python train.py --n_layer=22 --d_model=128 --n_head=4 --n_kv_head=4 --head_dim=32 --d_mlp=512 --vocab_size=1663 --activation="tanh_gelu" --norm="layernorm" --norm_place="pre" --norm_eps=1e-05 --positions="learned" --qk_norm=false --attn_scale=0.177 --bias="all" --tie_embeddings=true --parallel_block=false --init="normal" --init_std_qkv=0.0266 --init_std_o=0.004 --init_std_up=0.0266 --init_std_down=0.004 --init_out_by_depth=true --optimizer="soap_variant" --lr=0.00717 --lr_mult_qkv=0.7 --beta1=0.95 --beta2=0.99 --lr_head=0.011 --warmup_steps=200 --schedule="wsd" --decay_fraction=0.699 --decay_shape="linear" --final_lr_fraction=0.0 --batch_tokens=[32768, 65536] --seq_len=256 --doc_mask=false --train_tokens=210000000 --steps=4602 --dataset="wikipedia_en"
Each number is 200 + 30 x the weight over its row's rms, rounded and kept within 0 to 999. Layers, rows and columns count from 0. The size before them is the row's rms in percent of the matrix's.

# q: layer 14 attention query, 128x128, rms 0.241, rows 100-127, columns 96-127
# k: layer 14 attention key, 128x128, rms 0.212, rows 100-127, columns 96-127
# v: layer 14 attention value, 128x128, rms 0.193, rows 96-114, columns 96-127
# o: layer 14 attention output (transposed), 128x128, rms 0.254, rows 96-113, columns 96-127
q100,141,216,230,236,238,166,216,179,220,282,189,204,181,186,179,198,189,189,154,174,234,196,198,233,253,179,198,127,190,280,195,180,197
k100,117,223,262,171,232,189,172,204,169,201,195,179,198,221,205,184,175,205,172,188,220,282,192,173,221,205,200,177,219,218,219,173,179
q101,132,235,195,202,181,214,155,159,173,196,248,218,216,244,197,248,162,197,177,226,185,153,195,212,146,227,219,251,235,176,222,158,208
k101,122,209,184,181,195,191,216,183,160,274,224,194,202,238,171,209,190,243,181,249,192,154,200,200,166,244,196,201,219,182,248,230,206
q102,160,211,187,181,299,217,157,187,198,208,195,246,242,219,154,222,225,250,229,194,177,204,164,234,185,213,197,145,209,145,215,179,206
k102,141,222,257,180,206,274,229,175,206,245,185,166,276,227,179,160,190,219,195,202,241,206,156,270,192,197,217,226,233,154,128,125,196
q103,131,235,204,199,226,217,205,195,236,254,156,259,235,220,224,237,184,190,170,185,177,195,200,222,194,194,139,235,235,180,260,188,260
k103,129,181,235,177,232,195,278,180,199,238,202,221,195,273,220,169,219,265,157,181,220,194,201,215,170,240,187,253,197,190,222,203,178
q104,146,236,164,129,211,198,160,205,195,187,235,169,225,202,195,190,142,188,234,215,210,196,157,218,133,169,227,213,172,259,238,159,186
k104,120,227,221,172,183,220,221,192,195,220,247,162,180,178,142,197,191,265,163,224,168,213,135,215,188,220,181,217,209,205,201,201,179
q105,135,202,186,169,183,210,170,215,223,205,171,173,263,213,185,240,145,208,202,142,183,140,204,201,196,209,197,144,229,287,197,166,206
k105,136,159,184,181,213,192,167,219,181,192,225,151,222,191,221,150,221,183,206,206,197,178,188,222,191,194,180,211,217,206,249,191,201
q106,132,206,201,163,222,184,188,176,257,215,244,211,248,239,198,206,192,265,229,210,168,217,193,202,245,146,190,178,178,233,190,236,196
k106,122,223,198,179,180,250,220,261,230,229,197,210,168,238,202,118,269,177,196,193,170,233,190,260,219,177,223,196,169,186,220,174,148
q107,132,227,223,188,242,260,160,174,230,246,172,195,238,199,180,169,144,186,226,199,218,182,263,161,170,193,219,221,192,218,235,176,210
k107,112,203,211,246,235,231,180,178,186,186,251,206,200,179,214,236,196,146,228,165,199,186,198,201,214,206,219,201,242,206,159,167,199
q108,135,167,204,214,253,185,157,175,135,212,197,192,222,188,195,167,230,220,213,247,175,159,218,166,162,156,178,176,163,183,223,190,205
k108,112,190,176,248,236,165,182,181,167,206,182,186,217,206,216,198,160,188,190,235,167,209,242,204,206,215,141,184,155,208,201,210,200
q109,150,209,213,164,208,222,199,152,190,178,235,184,181,186,241,191,209,194,226,188,174,166,246,158,178,177,167,207,191,243,185,176,205
k109,127,207,161,205,212,183,159,196,199,234,170,304,256,162,194,207,212,169,197,190,222,171,231,225,169,149,206,250,187,204,245,213,209
q110,143,173,193,190,232,200,197,179,258,204,174,206,226,238,167,174,138,201,202,220,154,208,240,215,184,191,220,168,165,140,239,206,204
k110,126,207,239,241,208,173,168,163,237,196,199,229,205,167,180,200,228,132,248,199,280,203,238,197,187,192,202,157,164,149,208,170,169
q111,136,251,175,221,224,283,231,151,227,175,176,216,215,208,141,230,156,173,175,213,191,157,192,181,252,209,220,201,190,190,197,174,240
k111,127,282,192,254,215,190,199,159,220,203,208,203,229,195,179,164,208,197,184,163,203,179,193,202,160,185,154,213,204,181,182,258,196
q112,153,205,233,146,209,177,187,180,196,171,181,235,191,175,188,223,199,175,144,186,211,238,202,251,181,188,179,203,218,174,317,178,226
k112,129,226,206,173,186,205,235,185,187,194,234,210,268,196,239,218,175,175,223,215,220,260,265,218,182,215,234,173,220,200,204,175,195
q113,147,179,209,191,224,208,177,183,146,179,215,224,197,190,221,250,180,192,223,214,227,229,203,222,162,213,226,226,237,229,214,238,122
k113,135,149,214,212,205,193,202,143,229,218,209,177,188,167,231,224,160,167,202,190,271,241,204,198,201,159,203,244,214,167,210,231,198
q114,146,139,190,175,253,221,162,247,229,212,185,194,198,196,251,195,212,195,247,189,153,199,219,188,167,195,176,284,160,178,154,175,212
k114,125,103,192,190,203,231,218,168,166,208,184,231,166,185,157,202,233,197,233,137,170,276,207,195,136,198,193,218,169,188,171,212,183
q115,133,201,255,202,238,209,201,229,193,207,238,248,241,203,177,184,217,198,225,184,204,169,171,180,201,184,196,213,192,265,134,206,121
k115,127,245,205,158,276,166,274,203,213,194,185,215,217,219,159,170,197,226,194,184,234,207,155,196,207,161,198,199,234,197,210,205,188
q116,130,182,183,219,205,197,177,178,162,223,252,242,218,177,177,210,224,247,172,188,251,226,196,153,151,209,160,227,181,184,215,165,189
k116,124,193,193,199,208,220,227,216,197,166,228,197,203,141,176,186,176,193,224,190,135,267,180,202,219,198,196,151,216,192,171,227,213
q117,127,109,173,139,200,209,215,232,188,181,159,158,178,168,206,190,232,175,192,160,183,197,217,222,185,223,191,232,197,179,205,217,200
k117,120,201,179,155,208,205,225,155,200,188,177,168,198,222,238,211,219,193,230,220,215,105,264,224,186,216,148,163,120,174,170,203,178
q118,138,264,277,242,212,249,218,235,224,140,230,195,183,212,140,223,195,238,200,222,250,192,178,169,231,215,195,172,177,231,232,179,238
k118,109,204,216,204,139,184,196,191,251,133,209,211,194,194,161,200,180,207,183,178,154,190,147,196,232,200,232,172,241,238,234,223,213
q119,142,205,181,235,183,218,287,183,288,169,196,184,184,204,184,220,193,185,172,179,189,148,224,202,186,157,194,191,199,215,198,202,239
k119,119,206,179,211,160,199,223,227,226,215,171,251,200,228,162,195,199,213,238,214,218,189,214,195,205,225,163,209,169,207,173,220,139
q120,138,178,168,255,218,234,186,182,177,173,179,187,224,203,157,203,178,204,173,243,231,181,192,256,197,205,214,134,187,233,217,227,195
k120,126,266,189,216,173,262,170,178,201,176,154,177,160,186,198,135,156,209,208,240,170,173,240,213,185,219,169,175,206,225,208,135,208
q121,153,156,195,208,225,220,204,210,198,237,215,170,183,155,169,198,228,184,218,191,214,243,221,210,197,184,252,230,193,214,181,233,139
k121,133,270,182,234,229,200,248,160,184,225,212,128,144,183,192,218,207,183,223,119,220,191,228,175,143,204,206,235,219,225,208,243,200
q122,144,157,165,201,151,186,185,171,221,172,248,185,217,154,204,204,257,185,197,176,196,163,209,219,192,270,215,193,200,189,200,107,146
k122,125,234,191,119,252,189,128,175,213,189,211,216,174,162,218,193,226,151,215,211,238,175,224,220,199,211,176,172,211,151,181,206,207
q123,150,243,186,176,204,231,177,203,180,227,103,213,210,229,171,197,195,172,209,174,214,173,205,186,204,225,210,227,207,192,220,167,232
k123,142,209,263,150,204,202,192,224,148,225,192,210,190,216,216,261,172,176,243,211,166,183,170,171,229,218,195,221,266,213,167,189,221
q124,144,216,202,112,138,191,197,183,200,239,190,199,219,218,196,172,215,209,209,213,188,190,231,154,163,196,203,165,227,152,249,214,187
k124,134,168,223,199,207,211,255,178,229,223,208,213,245,218,178,218,236,178,229,215,175,122,218,187,230,175,207,169,196,170,209,244,226
q125,151,204,252,163,179,190,197,240,216,230,224,212,185,226,193,236,132,194,189,198,204,263,210,244,156,166,222,190,197,225,196,187,130
k125,110,234,214,165,203,203,236,188,205,176,192,191,185,186,164,199,208,169,219,194,174,212,170,196,208,218,237,189,224,196,203,211,178
q126,154,230,213,227,224,253,136,196,179,148,238,200,186,251,190,206,234,210,209,245,205,220,219,169,139,149,230,237,196,131,219,214,204
k126,135,204,224,179,178,220,208,237,185,187,189,228,201,202,186,183,171,198,220,167,213,206,189,172,163,239,217,200,106,187,199,178,205
q127,142,204,237,185,219,195,223,226,165,240,260,226,213,194,220,206,198,170,200,256,247,206,195,199,159,219,210,188,195,155,209,205,167
k127,132,181,277,196,247,187,202,206,188,185,200,173,209,215,246,217,199,149,203,239,190,190,250,182,216,237,220,133,230,223,188,214,162
v96,104,189,166,164,229,230,244,195,114,205,264,174,177,189,231,200,188,197,226,185,169,226,157,178,207,187,161,208,217,188,179,277,214
o96,109,199,181,248,177,184,188,281,164,225,201,178,180,182,224,211,158,227,169,178,189,200,174,169,212,192,220,245,209,221,124,225,154
v97,110,266,214,205,241,226,194,216,195,184,198,182,209,260,249,246,162,195,143,210,182,238,212,222,205,206,193,207,196,164,179,170,137
o97,111,242,179,212,244,215,195,158,175,232,187,182,217,178,171,205,143,200,177,174,173,273,139,235,174,185,183,138,234,220,166,221,213
v98,111,136,192,201,167,203,234,219,226,205,170,207,180,217,203,193,242,209,208,246,188,149,204,207,251,173,189,186,220,199,168,203,224
o98,121,210,182,125,167,116,176,213,189,245,266,173,175,220,220,169,148,195,261,215,192,138,174,210,183,225,155,177,164,200,206,179,203
v99,117,275,204,167,206,220,151,232,181,187,198,156,216,223,216,157,224,162,178,192,215,143,223,158,218,154,202,148,222,169,167,177,187
o99,132,173,208,227,195,198,240,189,221,213,183,214,209,149,158,163,210,187,193,161,171,148,222,202,233,217,254,111,185,214,179,166,208
v100,113,188,191,244,223,209,234,157,201,187,144,220,204,197,198,179,205,227,196,187,154,169,201,165,230,217,175,188,179,239,168,233,179
o100,118,143,251,202,218,213,245,209,159,222,154,201,187,182,212,188,185,198,185,178,180,218,243,144,258,177,232,173,170,233,146,199,173
v101,116,233,182,199,216,162,217,233,187,191,177,179,216,220,122,163,188,244,166,244,154,215,191,228,206,194,200,188,197,179,171,191,226
o101,128,231,232,219,218,190,190,174,160,228,232,193,224,191,184,215,251,225,183,176,164,226,139,214,150,181,199,171,206,198,224,213,192
v102,105,219,227,185,202,176,209,245,151,235,182,192,194,207,217,241,187,197,235,159,221,180,157,189,153,132,172,237,188,178,223,185,193
o102,113,172,185,187,230,205,227,172,270,236,166,196,153,202,185,194,188,201,264,150,204,149,213,180,178,198,195,219,205,223,136,186,214
v103,103,175,236,198,250,113,203,212,226,193,219,219,238,234,171,197,217,154,254,183,198,224,157,153,231,201,260,208,220,135,181,169,205
o103,114,213,211,177,255,224,191,188,189,192,236,227,244,200,199,175,175,172,198,227,223,153,232,173,150,206,226,220,197,171,214,137,219
v104,108,209,214,148,194,210,229,120,218,223,202,203,227,180,205,181,243,239,188,147,193,180,190,175,172,207,172,253,196,193,209,232,260
o104,116,199,220,161,215,219,156,189,144,206,195,212,187,197,267,187,243,172,218,195,180,158,242,132,178,198,208,263,216,178,226,245,220
v105,118,266,200,207,210,146,154,170,187,258,230,185,158,209,237,201,219,237,207,180,138,245,201,162,215,227,218,207,194,239,219,267,157
o105,126,235,220,216,212,209,234,194,194,233,200,151,218,218,161,195,147,204,202,225,250,259,216,163,258,161,248,171,214,240,244,229,218
v106,106,240,186,121,177,148,209,151,202,249,193,151,140,168,221,161,141,208,244,188,153,193,185,213,185,211,202,219,209,236,244,212,226
o106,108,191,131,250,189,222,192,215,168,178,256,178,261,159,174,189,200,220,205,242,244,169,171,216,205,228,167,216,183,257,174,229,200
v107,112,214,186,170,182,173,193,237,165,224,195,172,238,242,155,248,206,197,230,256,205,210,224,204,202,235,189,235,199,203,248,179,198
o107,112,244,206,202,263,221,195,216,257,243,143,224,211,229,199,207,188,193,247,152,165,191,188,231,213,193,210,198,246,192,163,201,241
v108,107,207,214,214,203,190,178,189,187,143,251,240,195,177,183,172,252,199,212,232,180,248,243,236,207,184,206,175,195,214,225,200,193
o108,110,156,216,239,213,183,251,270,204,205,223,169,185,142,209,184,233,206,193,192,224,210,191,176,236,207,167,200,189,268,131,163,226
v109,107,193,211,154,209,208,204,183,193,217,209,182,179,183,239,210,178,173,210,212,196,226,174,213,198,206,192,231,243,180,288,156,163
o109,114,189,192,175,190,163,185,252,160,220,178,242,206,199,216,169,236,203,186,239,227,221,130,202,255,200,264,202,222,229,215,230,187
v110,121,199,227,200,161,213,212,163,211,230,235,184,207,246,183,259,194,150,221,179,208,179,227,193,161,217,174,240,218,214,225,199,204
o110,124,235,130,206,186,235,228,171,221,166,163,198,209,208,187,173,198,190,195,209,196,243,245,185,182,199,202,193,224,174,280,175,232
v111,110,220,189,131,206,191,205,206,163,195,214,198,180,191,200,203,197,144,257,218,164,168,200,216,141,158,161,212,177,236,244,217,203
o111,117,185,143,224,196,213,214,180,236,246,182,200,224,219,235,212,150,238,190,210,157,200,206,219,159,210,190,208,141,244,215,147,199
v112,116,236,200,216,204,172,179,273,197,198,192,215,219,202,199,214,240,237,226,199,151,227,225,201,243,149,249,199,157,199,196,191,202
o112,121,235,188,201,131,217,203,215,182,145,252,174,165,175,194,191,198,190,256,209,179,238,190,152,174,190,162,219,191,226,201,205,228
v113,120,230,193,179,232,156,266,210,166,216,179,167,168,212,247,195,217,183,198,216,182,179,238,177,225,189,209,159,232,187,177,269,182
o113,131,158,251,128,177,149,235,184,225,223,195,208,153,156,295,186,187,140,193,185,162,230,212,207,179,204,236,230,235,242,197,193,165
v114,117,184,186,158,167,189,201,177,126,208,197,203,163,244,260,184,210,206,220,158,168,152,232,209,220,231,233,178,208,238,201,224,203